Weights of a small GPT-style language model, trained from scratch on English Wikipedia.
Size: 10 layers, width 96, 3 heads of 32, MLP 384 GELU, vocabulary 8192, 1.94M parameters.
Each number is 50 + 12 x the weight over its row's rms, rounded and kept within 0 to 99. Layers, rows and columns count from 0. The size before them is the row's rms in percent of the matrix's.

# layer 3 MLP down (transposed), 384x96, rms 0.185, rows 46-152, columns 0-31
094:34 36 44 62 60 50 52 40 50 62 38 35 71 50 36 42 55 46 55 50 69 50 59 64 51 53 38 29 42 48 48 51
102:52 40 35 49 68 52 66 53 64 52 42 38 37 46 59 53 64 57 55 53 51 50 52 56 68 68 58 27 23 53 58 36
096:43 38 47 58 34 36 50 40 64 50 55 47 33 62 45 48 48 62 56 43 62 44 62 44 33 47 37 11 69 47 46 74
099:43 36 66 53 58 36 30 41 58 38 63 49 45 45 55 65 63 58 70 46 69 34 17 54 49 70 46 40 36 54 42 65
094:65 30 42 39 44 43 35 50 47 35 50 44 60 52 49 54 36 42 44 51 52 43 41 47 36 32 11 45 58 41 65 47
103:49 33 45 71 57 68 49 57 50 62 36 60 20 62 48 46 61 63 52 51 53 39 46 32 26 43 56 27 58 56 57 47
090:47 38 59 69 62 23 47 54 28 53 39 40 57 50 57 54 38 50 49 56 65 39 51 47 46 48 49 46 42 55 55 73
083:69 57 59 69 37 65 36 47 53 49 24 63 74 59 65 54 38 38 25 43 59 49 23 27 40 53 50 49 29 48 51 33
084:56 60 53 61 32 65 78 29 35 47 59 54 39 40 31 41 47 53 26 53 55 52 47 49 53 50 57 49 53 36 50 60
092:48 45 19 44 37 35 60 59 53 59 72 31 65 40 38 59 48 43 54 60 58 19 49 45 60 31 46 37 24 54 56 34
128:63 26 50 40 58 54 64 64 76 50 61 41 52 24 66 49 66 57 53 49 49 69 58 48 41 63 25 44 40 53 58 51
102:57 31 46 49 56 62 58 44 65 51 44 39 78 54 44 49 68 58 29 44 60 71 45 55 35 69 59 63 68 56 79 50
094:50 44 54 50 59 49 48 32 49 62 50 46 33 63 24 39 52 62 57 49 44 56 38 57 67 41 35 38 67 53 57 39
110:58 47 50 43 58 45 53 38 55 49 59 42 42 81 52 36 53 68 38 45 31 76 26 46 54 40 45 62 58 47 63 51
084:33 40 82 41 55 65 38 52 41 41 58 61 62 26 43 47 61 57 49 52 44 60 48 53 38 58 58 40 40 55 67 42
097:45 54 57 38 53 52 50 48 33 56 32 64 40 51 41 45 44 30 71 59 46 39 39 67 60 39 59 51 34 34 24 49
096:65 36 73 58 50 48 31 40 51 42 62 45 36 47 76 50 44 59 62 45 80 55 59 36 66 44 63 35 52 39 49 53
099:34 59 59 51 36 64 52 43 40 48 34 58 42 48 53 64 48 44 41 61 44 39 46 62 61 42 72 52 46 56 30 52
095:52 37 34 22 61 64 45 60 60 43 31 61 49 47 63 62 63 26 50 49 48 76 47 44 11 62 43 71 60 69 59 45
073:38 52 53 61 46 36 43 44 39 59 64 28 47 39 43 46 33 59 55 50 49 51 42 33 49 28 39 62 22 57 42 40
082:67 27 63 40 29 50 35 47 62 58 44 37 50 60 54 29 54 35 51 53 74 62 55 52 55 63 28 73 39 38 29 56
117:52 49 43 67 67 33 65 68 45 63 34 54 48 61 48 39 54 51 55 36 40 50 37 31 42 67 46 57 40 68 58 52
092:53 47 44 73 48 81 57 30 38 45 30 52 63 50 41 31 43 64 48 57 69 56 60 46 34 58 55 62 40 34 41 44
117:47 64 48 33 39 35 65 56 59 52 50 52 22 69 54 33 34 64 24 47 48 50 59 54 39 60 56 35 40 66 49 39
086:47 27 51 36 50 62 67 60 74 30 35 48 56 60 75 62 48 53 42 66 39 51 59 33 63 52 64 70 57 34 56 49
100:43 73 50 67 59 42 57 41 38 40 46 37 43 56 50 38 35 68 42 39 49 44 43 53 55 34 70 45 48 33 59 53
087:63 56 47 37 58 43 62 50 78 35 33 37 52 56 54 47 37 55 39 57 66 24 60 34 57 60 64 49 54 47 39 14
097:63 60 45 48 47 56 59 53 11 52 56 69 48 53 67 53 39 56 55 57 35 65 38 41 48 17 45 60 58 43 43 82
082:37 30 44 43 48 61 51 49 48 29 67 28 49 47 52 43 44 58 65 41 46 36 40 43 67 51 53 33 62 61 36 23
088:51 48 53 43 21 40 49 64 45 38 62 61 57 55 70 42 63 47 51 55 50 57 33 65 58 37 60 73 56 70 45 42
090:27 69 44 57 35 40 28 36 48 67 45 41 53 51 71 30 54 60 48 47 64 51 67 57 72 48 72 81 74 58 48 48
106:54 45 42 44 76 58 31 39 43 55 63 57 61 49 35 53 25 41 62 74 59 48 31 41 61 51 34 58 52 52 63 49
097:37 46 23 34 53 71 42 47 46 56 41 52 38 53 38 43 51 50 37 51 38 61 31 58 55 39 43 33 51 47 56 54
098:57 59 43 44 44 41 51 45 55 54 71 46 16 54 34 11 33 56 54 37 38 72 56 54 46 59 51 42 41 58 32 37
113:64 40 64 43 55 39 44 39 35 59 43 39 44 25 59 47 26 48 65 64 77 30 60 51 62 50 34 59 66 51 46 61
120:68 48 66 40 69 54 38 74 48 53 62 43 43 56 57 60 60 59 71 57 36 58 55 29 38 45 49 56 63 54 32 54
109:57 53 75 74 48 78 54 49 40 51 61 42 53 63 62 44 50 47 64 43 34 62 58 59 56 48 61 36 52 32 36 43
105:56 68 48 65 56 52 30 58 46 51 22 72 41 40 69 67 62 36 33 48 46 47 47 39 21 49 55 41 56 70 52 44
097:38 48 57 80 58 43 15 52 40 51 58 46 42 37 52 41 50 32 47 65 48 53 54 53 68 54 27 74 38 31 56 47
083:32 57 59 69 45 22 67 47 43 59 29 47 66 40 69 50 58 30 73 44 66 36 57 45 53 43 72 55 45 46 44 56
098:55 50 20 34 50 58 32 51 75 50 42 56 42 44 50 49 39 42 52 59 38 48 59 47 60 60 28 48 48 47 58 63
112:32 53 54 51 53 45 68 40 63 25 47 54 43 41 59 47 52 52 65 61 48 62 32 36 67 66 32 31 40 54 61 61
096:71 54 46 54 66 58 57 56 40 63 26 51 42 40 42 71 68 46 42 57 47 52 41 49 39 35 58 30 44 33 53 66
116:54 42 63 65 42 39 83 58 69 64 59 51 52 58 46 31 42 89 41 57 56 41 49 32 49 46 54 50 46 74 64 31
092:70 57 37 18 41 55 52 33 41 51 41 71 47 54 70 51 53 60 62 47 49 32 48 44 29 53 54 45 58 66 54 60
100:57 47 47 56 34 49 66 48 61 34 54 60 37 55 58 56 60 42 32 55 43 39 34 61 56 35 50 67 67 47 66 55
112:46 34 44 44 52 49 42 27 59 49 51 42 47 42 49 47 36 52 62 57 31 53 38 42 80 53 29 49 69 33 34 76
113:57 40 66 40 23 59 55 51 65 52 42 50 44 65 49 54 35 65 41 45 73 62 44 71 45 52 39 52 39 62 37 54
132:67 68 79 53 64 42 47 58 33 60 38 51 61 55 41 42 32 33 65 49 55 57 30 73 47 57 68 40 54 48 46 45
106:53 45 32 45 52 50 74 66 57 58 42 54 53 36 53 45 48 66 50 55 38 49 68 33 39 23 31 56 56 31 58 39
094:56 46 44 48 58 31 73 42 56 55 66 49 80 34 46 50 52 39 27 29 42 59 69 63 22 48 44 61 28 38 60 47
088:56 50 31 25 42 64 53 57 67 39 67 40 60 45 61 60 62 36 43 47 45 40 42 75 35 52 48 46 70 71 55 48
105:57 55 64 51 43 74 61 52 50 36 60 64 39 57 51 75 47 71 49 56 54 57 49 52 47 41 60 53 49 57 56 38
105:58 46 46 80 45 49 51 67 41 45 58 53 53 44 43 28 43 29 54 75 57 56 47 44 55 61 17 64 61 48 76 63
104:45 57 49 53 50 48 57 56 53 48 49 52 33 55 49 63 69 65 36 50 35 58 75 43 28 43 58 27 61 67 53 30
093:66 60 44 63 47 66 33 65 48 44 62 54 54 53 65 47 28 41 31 59 41 59 61 61 20 40 50 70 47 48 46 66
103:52 44 34 69 40 36 49 31 55 48 68 57 39 54 34 43 56 67 37 63 24 62 67 62 50 45 52 65 39 57 51 48
093:56 50 42 55 41 75 44 52 61 42 48 24 59 61 33 39 53 53 41 59 56 73 56 59 65 61 74 55 45 55 37 34
112:67 62 40 19 46 46 60 46 55 56 42 50 29 67 58 49 43 64 45 48 42 44 62 52 55 36 51 69 61 53 65 64
107:42 54 55 57 49 22 22 57 45 40 75 42 69 43 55 47 27 35 57 48 52 50 62 52 64 49 47 50 43 40 25 58
081:50 57 33 62 55 42 28 48 43 53 52 49 48 43 46 55 69 61 43 63 30 52 48 27 48 45 43 35 30 38 37 63
076:44 50 67 28 63 45 49 50 34 54 51 34 52 65 56 47 34 41 42 47 50 74 58 67 36 56 52 36 59 38 21 27
081:61 41 52 45 75 24 41 58 36 40 32 44 52 45 27 60 74 49 43 66 61 65 47 49 42 45 33 44 50 46 42 45
111:36 44 59 47 30 65 26 48 47 51 32 52 52 40 51 44 45 43 64 43 38 56 43 64 50 56 68 58 39 60 47 57
087:46 67 51 66 47 28 49 71 61 69 34 63 30 61 18 61 54 49 33 28 41 34 44 46 41 57 42 42 62 46 52 52
086:34 38 58 51 45 42 41 40 35 61 40 65 74 29 39 68 63 49 50 56 56 32 41 56 45 36 41 52 61 37 60 45
087:34 46 55 33 49 42 51 53 37 52 48 37 33 53 55 78 74 62 52 44 51 58 52 64 50 38 52 53 35 74 34 60
092:46 51 26 52 63 56 45 58 61 26 59 49 42 53 36 52 39 54 14 48 48 56 68 52 49 43 57 43 36 27 69 54
095:47 31 41 62 52 65 33 50 39 69 54 32 39 67 41 42 40 45 44 81 56 48 48 71 74 44 48 56 33 41 62 77
104:48 48 41 41 47 46 42 65 38 41 42 50 51 36 43 75 60 56 40 55 55 57 30 61 71 41 57 65 37 63 32 81
097:60 38 67 70 49 66 26 40 58 45 36 62 52 55 57 34 41 40 76 40 57 60 46 41 68 42 62 41 68 66 43 48
103:65 38 50 20 52 44 54 26 57 57 23 56 46 47 30 55 48 61 41 64 44 48 42 42 61 46 48 49 50 46 65 51
125:37 21 68 49 60 48 51 28 57 35 49 58 64 56 68 44 57 59 54 42 60 35 47 33 50 46 68 43 53 53 57 45
099:54 46 71 51 53 36 47 59 29 55 64 56 64 36 54 66 43 31 41 56 56 59 65 67 50 40 62 73 43 51 18 43
124:36 51 42 47 59 40 61 41 53 45 48 29 36 29 41 38 62 55 37 49 45 55 40 52 39 37 54 67 57 46 55 46
119:55 37 44 68 49 60 29 38 49 58 61 48 54 50 48 43 47 52 70 65 62 54 51 45 51 62 44 64 60 39 70 67
105:56 23 53 64 49 54 39 44 39 50 58 52 37 30 60 68 63 51 38 35 36 59 46 63 60 40 47 45 39 49 60 41
084:39 50 24 75 52 50 65 57 32 61 53 49 62 32 32 42 55 56 36 53 79 62 31 47 44 49 52 56 50 43 53 73
097:41 40 64 49 62 69 29 55 59 69 65 45 61 65 49 34 51 46 42 55 54 67 64 31 50 62 61 41 68 54 67 50
104:39 64 70 52 57 52 46 30 31 51 65 52 50 33 54 59 55 22 64 49 60 37 27 32 55 56 44 46 53 59 28 21
094:31 58 44 43 35 27 60 75 46 44 41 48 55 72 64 48 47 48 41 46 41 37 70 48 48 42 50 60 22 41 70 55
093:42 29 44 47 54 53 57 46 46 39 54 37 35 35 62 58 29 51 61 48 41 40 61 58 74 36 43 76 46 48 39 46
092:36 49 50 64 52 43 48 35 41 46 20 64 34 40 64 41 55 57 44 39 75 40 27 55 50 53 62 57 44 45 41 32
109:56 46 44 61 57 60 42 66 33 57 52 66 23 55 41 52 50 61 37 51 52 56 31 57 48 47 57 47 68 53 62 60
098:65 60 54 31 46 68 69 34 35 65 30 49 64 42 47 56 50 43 61 53 21 54 49 53 65 49 58 30 53 58 45 37
087:46 47 46 65 43 34 39 73 70 58 59 58 39 53 36 58 43 53 43 32 51 54 43 51 40 27 32 52 24 58 52 62
088:71 39 49 59 52 48 52 77 51 45 64 43 63 43 36 53 43 53 53 21 54 64 56 16 57 46 52 47 37 42 27 58
085:64 42 44 59 46 47 46 62 27 56 54 54 31 61 52 65 35 22 53 22 47 73 53 58 64 61 72 70 37 55 24 42
099:42 36 51 56 66 33 24 47 43 44 49 49 74 28 55 20 42 48 65 46 69 39 34 55 45 71 47 33 47 44 35 56
082:35 37 60 56 46 46 63 97 53 60 34 46 54 66 54 77 58 54 32 30 40 58 44 55 49 31 42 51 48 63 51 43
096:56 44 47 49 46 56 50 80 38 41 52 44 46 43 57 52 46 44 35 66 47 71 60 53 56 58 46 53 58 70 47 76
105:51 83 37 37 52 61 73 35 44 48 50 57 50 56 45 58 17 40 39 55 54 49 66 45 27 41 51 46 35 52 60 48
083:51 64 52 53 22 51 45 68 39 74 42 74 32 54 45 63 32 47 57 58 58 52 53 60 59 28 59 61 51 62 52 58
082:63 44 41 45 51 78 32 58 58 51 48 33 33 62 53 51 44 57 62 53 66 60 51 49 48 59 55 56 46 46 34 63
092:50 68 79 63 37 52 44 36 61 46 36 57 47 54 40 52 44 44 32 56 40 44 60 60 37 49 51 49 44 42 42 22
095:66 34 65 56 52 70 58 69 65 59 64 57 57 47 66 34 46 24 66 51 54 49 55 50 47 56 43 51 65 52 50 46
092:64 46 32 66 36 51 63 52 52 55 68 53 39 21 62 51 60 59 31 38 68 16 51 39 24 47 39 52 59 56 47 49
090:58 54 47 43 51 35 46 39 70 29 30 39 70 46 59 40 63 34 45 45 53 40 67 37 47 51 54 50 82 37 40 80
103:58 52 62 32 43 43 44 40 59 38 56 39 60 38 51 54 59 36 62 67 49 46 60 56 69 74 49 46 58 33 62 50
104:47 22 47 37 50 67 56 39 52 35 25 41 64 61 34 30 67 41 50 34 77 47 66 50 49 56 41 59 60 66 63 57
088:50 35 57 48 52 59 74 63 67 51 41 48 35 52 56 64 75 56 48 47 48 40 35 28 42 44 43 50 49 51 45 55
121:38 50 36 50 40 47 63 54 65 64 50 54 48 48 55 33 59 30 63 59 62 37 49 46 46 65 70 36 54 62 41 61
097:49 63 54 55 29 50 54 48 66 32 49 32 50 65 48 42 70 53 40 56 64 55 56 37 77 57 42 40 74 60 65 63
103:45 59 38 45 54 57 57 64 60 74 63 72 71 62 29 42 55 57 50 62 38 71 59 39 40 69 63 59 44 23 71 57
097:49 42 48 61 52 51 50 64 51 39 37 71 49 54 80 33 45 55 65 40 41 41 42 62 40 61 29 42 61 38 61 40
094:56 48 38 41 63 42 46 36 55 54 41 53 74 45 61 32 62 42 53 33 52 24 47 62 51 62 63 43 45 61 62 72
099:60 63 42 49 60 58 18 56 60 28 51 77 34 45 64 54 37 40 38 50 57 52 55 49 48 49 74 52 60 44 60 48
# layer 3 MLP up, 384x96, rms 0.204, rows 47-153, columns 0-31
092:44 40 55 39 26 54 50 70 64 66 33 39 54 40 32 41 58 58 42 29 69 76 43 43 64 76 61 32 32 53 49 44
097:59 46 53 46 65 51 59 67 49 38 49 38 54 55 47 40 50 68 51 49 57 46 33 37 56 43 65 55 57 62 43 48
104:38 50 35 73 37 46 60 53 39 57 80 65 70 51 34 54 55 37 54 48 61 65 53 46 51 37 56 50 22 46 53 51
102:50 42 48 36 55 56 46 46 45 61 43 52 55 48 61 56 49 51 41 50 59 59 43 65 82 66 49 70 38 79 70 43
095:61 46 49 62 45 49 50 55 55 55 54 62 42 56 51 20 46 31 43 62 72 56 79 56 50 67 46 24 71 61 41 36
090:50 58 37 53 29 48 71 54 58 37 53 43 28 41 47 35 69 35 42 70 52 68 54 46 47 63 43 45 49 37 41 46
092:41 40 39 63 55 58 39 32 66 45 67 56 43 53 59 37 45 78 54 46 52 38 59 54 48 35 44 13 55 58 23 55
095:38 58 50 42 39 53 51 64 38 66 42 52 46 65 39 31 41 31 41 58 52 45 45 38 41 66 54 61 43 40 59 28
095:49 58 43 53 58 57 51 41 48 55 49 31 54 66 67 25 28 51 67 45 46 42 52 42 40 50 46 67 59 35 70 16
119:54 60 68 62 59 58 62 46 70 62 61 57 37 61 42 29 56 43 35 52 37 35 65 40 44 34 34 44 59 44 50 48
096:67 39 63 52 51 59 34 42 64 44 61 35 47 63 83 41 45 41 62 48 54 34 53 44 69 49 61 41 56 48 71 41
077:41 41 43 32 70 55 58 47 30 51 43 65 63 48 57 60 43 57 51 52 72 58 55 59 51 64 24 56 43 36 59 61
105:53 56 57 61 60 46 48 40 66 49 36 45 55 29 56 26 46 38 44 55 67 58 22 39 54 74 37 33 66 46 41 34
065:69 48 70 47 48 62 69 41 70 41 50 51 42 57 41 40 64 64 52 50 55 36 32 42 47 46 57 32 57 56 81 34
093:63 36 69 40 22 55 47 72 58 76 38 54 40 29 31 45 51 40 40 53 38 62 51 45 62 54 37 62 55 44 52 65
100:38 54 48 79 60 65 62 66 30 47 70 51 50 75 55 39 47 75 58 58 43 49 50 54 12 42 54 32 53 59 51 67
117:59 52 44 44 71 36 20 57 50 35 58 50 47 34 50 33 48 25 53 41 46 63 66 57 43 71 25 51 66 40 73 56
093:34 67 54 52 45 73 56 72 66 27 69 31 45 37 64 40 60 57 43 41 42 63 47 55 38 58 53 41 40 62 44 49
085:53 46 51 50 46 66 67 57 52 18 39 46 31 34 34 58 49 40 54 53 50 43 57 42 31 37 58 60 55 58 44 57
081:59 45 54 53 66 49 33 40 60 62 56 26 57 61 52 59 46 51 64 56 47 40 27 26 53 49 71 28 50 69 48 55
108:46 49 45 57 69 60 68 47 63 36 38 52 36 75 40 53 68 61 45 37 51 48 46 60 37 76 60 33 42 62 64 45
098:65 55 52 39 37 40 66 55 46 53 32 41 38 49 39 38 45 39 27 58 56 62 63 53 58 42 39 48 57 42 52 38
121:47 55 66 58 67 59 53 54 45 52 47 40 72 39 46 58 64 40 57 41 27 74 49 50 45 55 49 82 59 20 63 79
083:51 45 62 54 42 49 49 55 49 47 43 49 41 53 54 38 63 55 50 52 70 39 52 53 53 50 62 55 60 51 38 42
106:63 55 71 48 37 64 66 59 38 54 70 49 33 41 57 39 40 61 46 56 56 48 26 57 29 58 42 40 41 71 38 55
100:60 61 64 51 46 44 53 32 49 60 78 39 46 58 70 59 59 47 56 63 42 53 49 52 45 43 19 33 63 38 63 71
087:42 50 39 48 54 35 42 49 71 35 28 33 51 43 28 44 63 42 57 46 59 44 53 60 28 52 51 45 41 55 53 40
084:41 31 46 33 61 62 37 60 56 57 41 36 71 62 44 51 56 61 57 69 72 62 46 59 50 44 54 45 68 52 45 48
096:50 47 61 47 47 52 38 57 40 36 52 47 62 54 49 58 33 38 72 48 55 49 54 52 68 44 38 53 63 42 43 17
091:37 38 62 40 43 24 51 49 60 47 58 47 47 27 40 57 61 39 63 63 33 54 47 46 56 29 52 54 57 47 63 28
114:43 49 70 50 32 61 57 35 51 50 40 61 66 85 53 39 71 44 49 42 43 61 59 51 69 44 59 44 46 32 50 41
107:39 58 34 38 63 43 48 56 51 60 74 55 49 65 56 43 58 24 25 72 49 62 63 36 56 48 40 57 33 50 57 36
102:43 37 67 69 36 25 69 42 51 68 38 47 53 65 34 56 51 55 50 64 38 47 46 65 58 27 81 56 47 48 66 30
102:35 23 29 39 55 61 31 48 61 73 44 48 63 61 55 52 61 50 48 36 46 19 45 35 60 63 49 54 60 28 64 37
106:37 56 50 66 50 65 60 35 67 67 42 47 56 40 49 34 71 66 57 37 45 54 55 51 48 31 67 63 38 56 59 47
111:42 44 34 53 56 63 46 51 60 70 79 28 41 76 52 33 68 87 46 44 61 45 38 52 50 35 51 42 34 45 46 47
097:53 44 49 34 58 56 52 58 54 56 80 31 41 64 17 47 59 51 41 66 34 51 35 41 46 49 44 49 35 49 36 46
096:55 58 18 73 39 48 30 49 35 47 50 64 51 58 66 59 56 50 58 40 62 56 62 44 44 41 62 47 59 30 60 69
090:62 66 48 45 58 47 51 38 64 38 77 31 55 59 46 56 57 61 50 39 58 53 30 59 19 53 67 30 29 59 65 37
098:41 74 49 44 58 59 54 36 58 45 45 38 48 52 46 32 46 44 62 50 48 48 36 54 50 56 55 49 30 43 30 62
105:47 23 53 42 59 25 37 56 51 46 73 40 65 44 57 37 47 54 68 62 46 38 58 66 72 56 59 32 61 56 29 53
092:41 51 45 52 44 55 45 40 54 54 39 68 48 41 49 66 51 49 56 51 42 51 49 44 49 37 51 50 63 31 61 63
098:56 49 44 28 73 54 29 34 51 29 51 51 57 32 53 64 58 39 41 59 26 68 60 36 57 61 57 54 66 42 46 70
098:59 53 41 65 56 37 55 71 55 40 50 39 58 48 64 34 52 44 45 54 58 47 48 52 70 58 34 34 68 32 41 40
111:57 35 59 25 50 49 59 35 45 58 63 68 42 45 54 44 37 44 65 59 50 42 50 60 41 50 25 46 42 42 52 68
104:44 53 50 80 41 41 41 68 42 75 51 50 46 48 53 44 56 80 54 40 65 43 41 45 53 52 62 53 31 50 51 51
105:61 51 32 70 40 60 53 65 49 65 69 53 77 50 63 57 51 73 73 41 47 40 56 48 67 45 35 40 39 42 40 68
131:76 41 64 54 39 35 36 31 52 39 32 52 72 46 58 31 31 46 67 50 40 48 47 38 28 40 36 30 54 54 65 20
108:63 49 77 60 47 55 34 57 60 60 58 35 45 40 57 60 53 61 47 53 67 58 49 45 52 75 51 47 43 55 57 75
086:46 55 50 45 53 55 57 53 52 64 61 46 48 52 45 45 55 52 41 43 54 47 50 37 66 39 46 33 44 54 48 43
090:26 49 34 57 45 50 56 54 42 31 54 36 51 42 41 64 68 62 71 50 45 55 32 50 53 40 63 26 32 72 37 59
092:45 24 45 67 41 51 34 48 64 59 53 51 46 45 57 65 54 54 43 63 54 48 47 47 45 32 42 48 22 44 54 65
101:43 42 64 47 54 30 57 49 67 58 53 33 48 56 89 32 48 59 29 39 57 55 50 46 55 73 51 52 55 49 51 55
115:54 38 52 54 42 31 63 64 45 47 48 61 56 24 47 50 65 34 55 55 53 52 55 62 52 43 25 59 54 28 69 64
089:60 29 63 76 48 36 58 47 76 48 66 50 35 66 50 35 29 67 57 61 44 51 57 40 52 38 62 54 56 41 57 24
099:38 53 37 56 42 57 66 50 38 47 49 36 38 50 21 29 61 35 65 42 38 32 38 65 45 53 48 37 41 57 57 37
093:59 50 69 81 36 51 64 28 85 63 63 70 55 57 49 49 56 65 57 60 58 41 42 50 44 49 27 59 65 30 59 50
100:44 53 56 57 70 45 65 31 66 49 64 35 47 46 63 66 59 59 63 38 42 53 56 50 55 51 52 55 53 55 49 40
117:49 52 66 53 51 54 40 39 58 55 44 53 54 46 31 35 79 51 65 50 49 55 38 59 52 37 61 54 49 51 72 35
091:66 39 47 51 45 37 66 49 68 36 44 36 54 70 35 39 45 46 68 32 76 37 41 60 43 50 44 53 54 64 55 45
084:65 42 62 41 56 46 40 64 54 69 48 37 45 57 57 48 50 21 22 34 47 50 62 39 58 50 28 54 58 43 56 30
074:67 68 46 45 65 66 58 60 60 60 56 49 48 38 45 51 42 55 48 61 43 61 44 64 72 56 42 61 56 50 44 53
100:43 39 43 37 81 48 41 58 62 32 75 58 48 46 68 43 63 35 28 52 58 59 66 59 32 53 49 63 46 32 54 47
087:71 46 67 46 58 59 42 37 72 35 54 54 42 53 46 40 41 42 56 55 62 78 40 43 46 52 34 39 52 49 42 53
089:64 66 49 39 59 42 60 57 56 59 62 37 30 66 53 60 43 66 43 42 56 57 58 53 60 52 69 35 34 48 23 61
092:36 43 40 55 39 72 61 65 65 60 63 53 43 48 37 40 35 61 54 62 49 60 37 62 43 31 66 41 53 30 38 44
082:26 50 60 66 77 67 58 46 54 58 50 46 52 66 81 62 49 38 76 59 49 46 65 39 68 50 47 40 61 46 57 41
085:54 29 32 33 43 47 39 47 57 82 43 53 34 33 43 55 48 37 39 37 50 59 57 43 35 50 55 56 31 59 44 62
109:34 54 44 51 38 66 50 27 44 55 42 51 57 50 55 32 77 32 28 50 49 40 60 44 46 61 56 36 61 55 75 49
093:52 50 57 36 33 78 32 53 42 56 39 56 70 35 47 53 71 31 44 44 57 69 62 69 48 22 46 69 45 58 54 72
100:52 44 47 37 37 57 40 49 43 75 59 53 73 50 51 52 55 51 43 67 76 40 38 59 55 38 46 55 62 40 44 64
109:53 50 65 66 49 57 46 23 41 57 48 51 61 42 43 50 75 50 35 60 59 50 31 33 46 52 63 56 68 63 55 32
122:45 35 48 49 66 60 40 41 52 49 65 53 57 43 45 33 57 60 64 22 56 58 58 42 34 59 36 64 71 43 81 51
119:50 47 51 74 37 51 53 34 38 51 32 46 65 54 61 68 71 59 44 64 52 60 32 41 39 66 56 34 35 50 57 67
136:35 64 68 40 48 44 55 46 56 33 48 59 50 70 56 47 60 51 54 42 44 54 56 61 63 33 52 44 44 44 31 28
090:42 39 64 48 55 47 54 35 58 39 42 47 51 61 69 83 70 64 42 45 59 45 53 68 32 75 60 40 47 49 60 43
079:55 47 48 46 49 40 46 51 60 58 77 66 52 44 72 49 47 50 36 33 23 45 56 48 41 61 59 51 33 58 27 55
070:57 47 64 43 48 49 45 47 48 50 51 55 68 37 69 44 46 41 53 52 57 24 32 50 41 39 81 66 69 41 52 39
102:50 55 30 47 29 61 46 57 74 58 51 52 66 41 67 45 55 47 65 75 43 53 62 65 62 43 34 41 63 27 29 54
088:57 54 50 81 44 63 51 64 62 57 52 75 34 36 39 74 50 58 63 52 52 64 72 60 37 45 45 50 50 52 39 49
098:66 52 67 61 70 53 41 58 54 48 40 48 64 56 39 38 72 43 54 56 60 55 47 27 47 57 46 35 53 52 61 38
092:47 86 52 42 65 68 47 40 55 62 56 46 20 56 53 61 53 75 44 54 57 22 45 68 32 56 65 37 50 41 46 51
103:40 42 45 77 58 41 46 44 56 54 72 43 39 73 44 51 59 70 60 41 47 48 39 35 39 49 57 41 30 46 45 39
104:58 38 62 52 82 60 46 54 46 49 65 57 53 46 50 62 58 56 49 50 43 52 44 24 54 46 23 57 53 46 44 68
081:65 49 51 37 58 39 39 60 64 64 79 54 54 59 67 41 42 54 57 44 67 37 50 35 55 56 50 37 44 69 32 45
077:66 53 44 40 45 65 53 30 47 75 46 32 60 50 38 51 43 44 51 40 54 34 47 39 71 48 31 45 65 77 50 69
086:42 35 55 56 49 50 63 55 60 60 49 72 40 48 36 59 38 68 55 19 69 55 42 29 52 45 66 43 37 45 29 39
105:51 43 50 28 60 68 52 58 62 42 39 63 24 54 70 42 76 54 52 52 58 38 45 29 51 53 52 62 32 58 42 36
082:42 42 55 71 54 58 64 44 56 49 52 59 57 38 51 54 49 53 70 38 47 26 36 40 32 22 46 58 71 49 64 57
098:44 56 57 53 41 44 57 64 69 42 66 68 31 68 29 52 57 54 62 59 47 32 41 36 51 39 60 42 36 24 34 44
106:55 52 68 57 47 66 61 34 45 43 35 65 59 65 43 32 45 62 69 31 57 52 49 89 43 60 36 56 43 47 64 33
092:42 44 52 48 78 53 50 50 50 36 60 48 61 69 67 44 47 28 44 37 56 40 27 61 51 62 46 64 61 44 68 58
103:41 32 52 51 70 53 43 54 39 58 62 69 59 64 44 39 52 54 67 59 30 44 41 26 52 75 73 40 41 55 60 43
098:58 61 79 78 46 34 24 49 65 64 26 66 65 51 44 30 50 49 52 44 48 40 31 50 39 45 58 40 54 35 81 55
106:58 40 49 55 61 40 73 48 47 37 76 53 57 59 46 47 44 49 57 46 47 31 70 35 49 38 63 37 42 46 38 52
097:47 25 65 50 50 34 40 58 44 44 63 44 56 76 48 50 50 56 44 73 50 74 61 61 42 48 41 45 47 51 44 79
092:89 69 59 60 45 41 49 25 57 49 47 55 48 33 37 61 65 40 53 32 57 52 67 56 49 39 52 49 38 52 59 62
091:36 47 44 58 57 46 48 45 65 48 51 66 55 59 60 40 65 51 51 53 44 57 61 45 70 59 67 57 50 40 17 47
085:66 72 46 62 70 65 62 68 32 29 44 51 38 27 63 42 69 47 44 48 25 67 30 49 43 48 64 55 28 41 49 46
081:40 60 69 55 60 34 50 52 64 54 25 52 45 49 49 53 52 48 38 51 61 50 26 53 40 33 43 53 62 45 33 56
126:55 50 67 53 57 47 45 33 73 46 72 36 61 61 65 47 51 67 24 35 60 52 39 51 38 44 37 50 54 47 16 41
094:58 58 44 31 39 55 34 54 53 46 61 40 29 76 68 59 47 57 54 46 50 80 52 40 59 58 50 52 47 33 33 64
079:50 36 71 50 46 48 51 40 55 44 49 31 39 51 48 50 45 46 62 42 63 46 42 36 71 49 36 28 74 68 43 32
092:49 56 56 38 54 63 38 29 46 56 44 53 43 44 50 40 49 28 55 50 58 50 44 43 49 68 50 66 70 54 53 48
084:37 35 55 60 45 57 76 33 49 53 43 41 49 34 40 43 46 42 63 40 39 51 45 63 34 48 66 33 49 51 52 57
098:59 39 57 30 65 57 72 48 46 63 49 56 50 56 60 45 58 63 68 40 38 74 51 59 56 66 45 69 47 61 42 45
091:37 50 59 40 57 50 45 80 36 62 64 20 42 47 57 43 32 47 33 41 36 58 27 32 55 71 72 36 55 73 56 33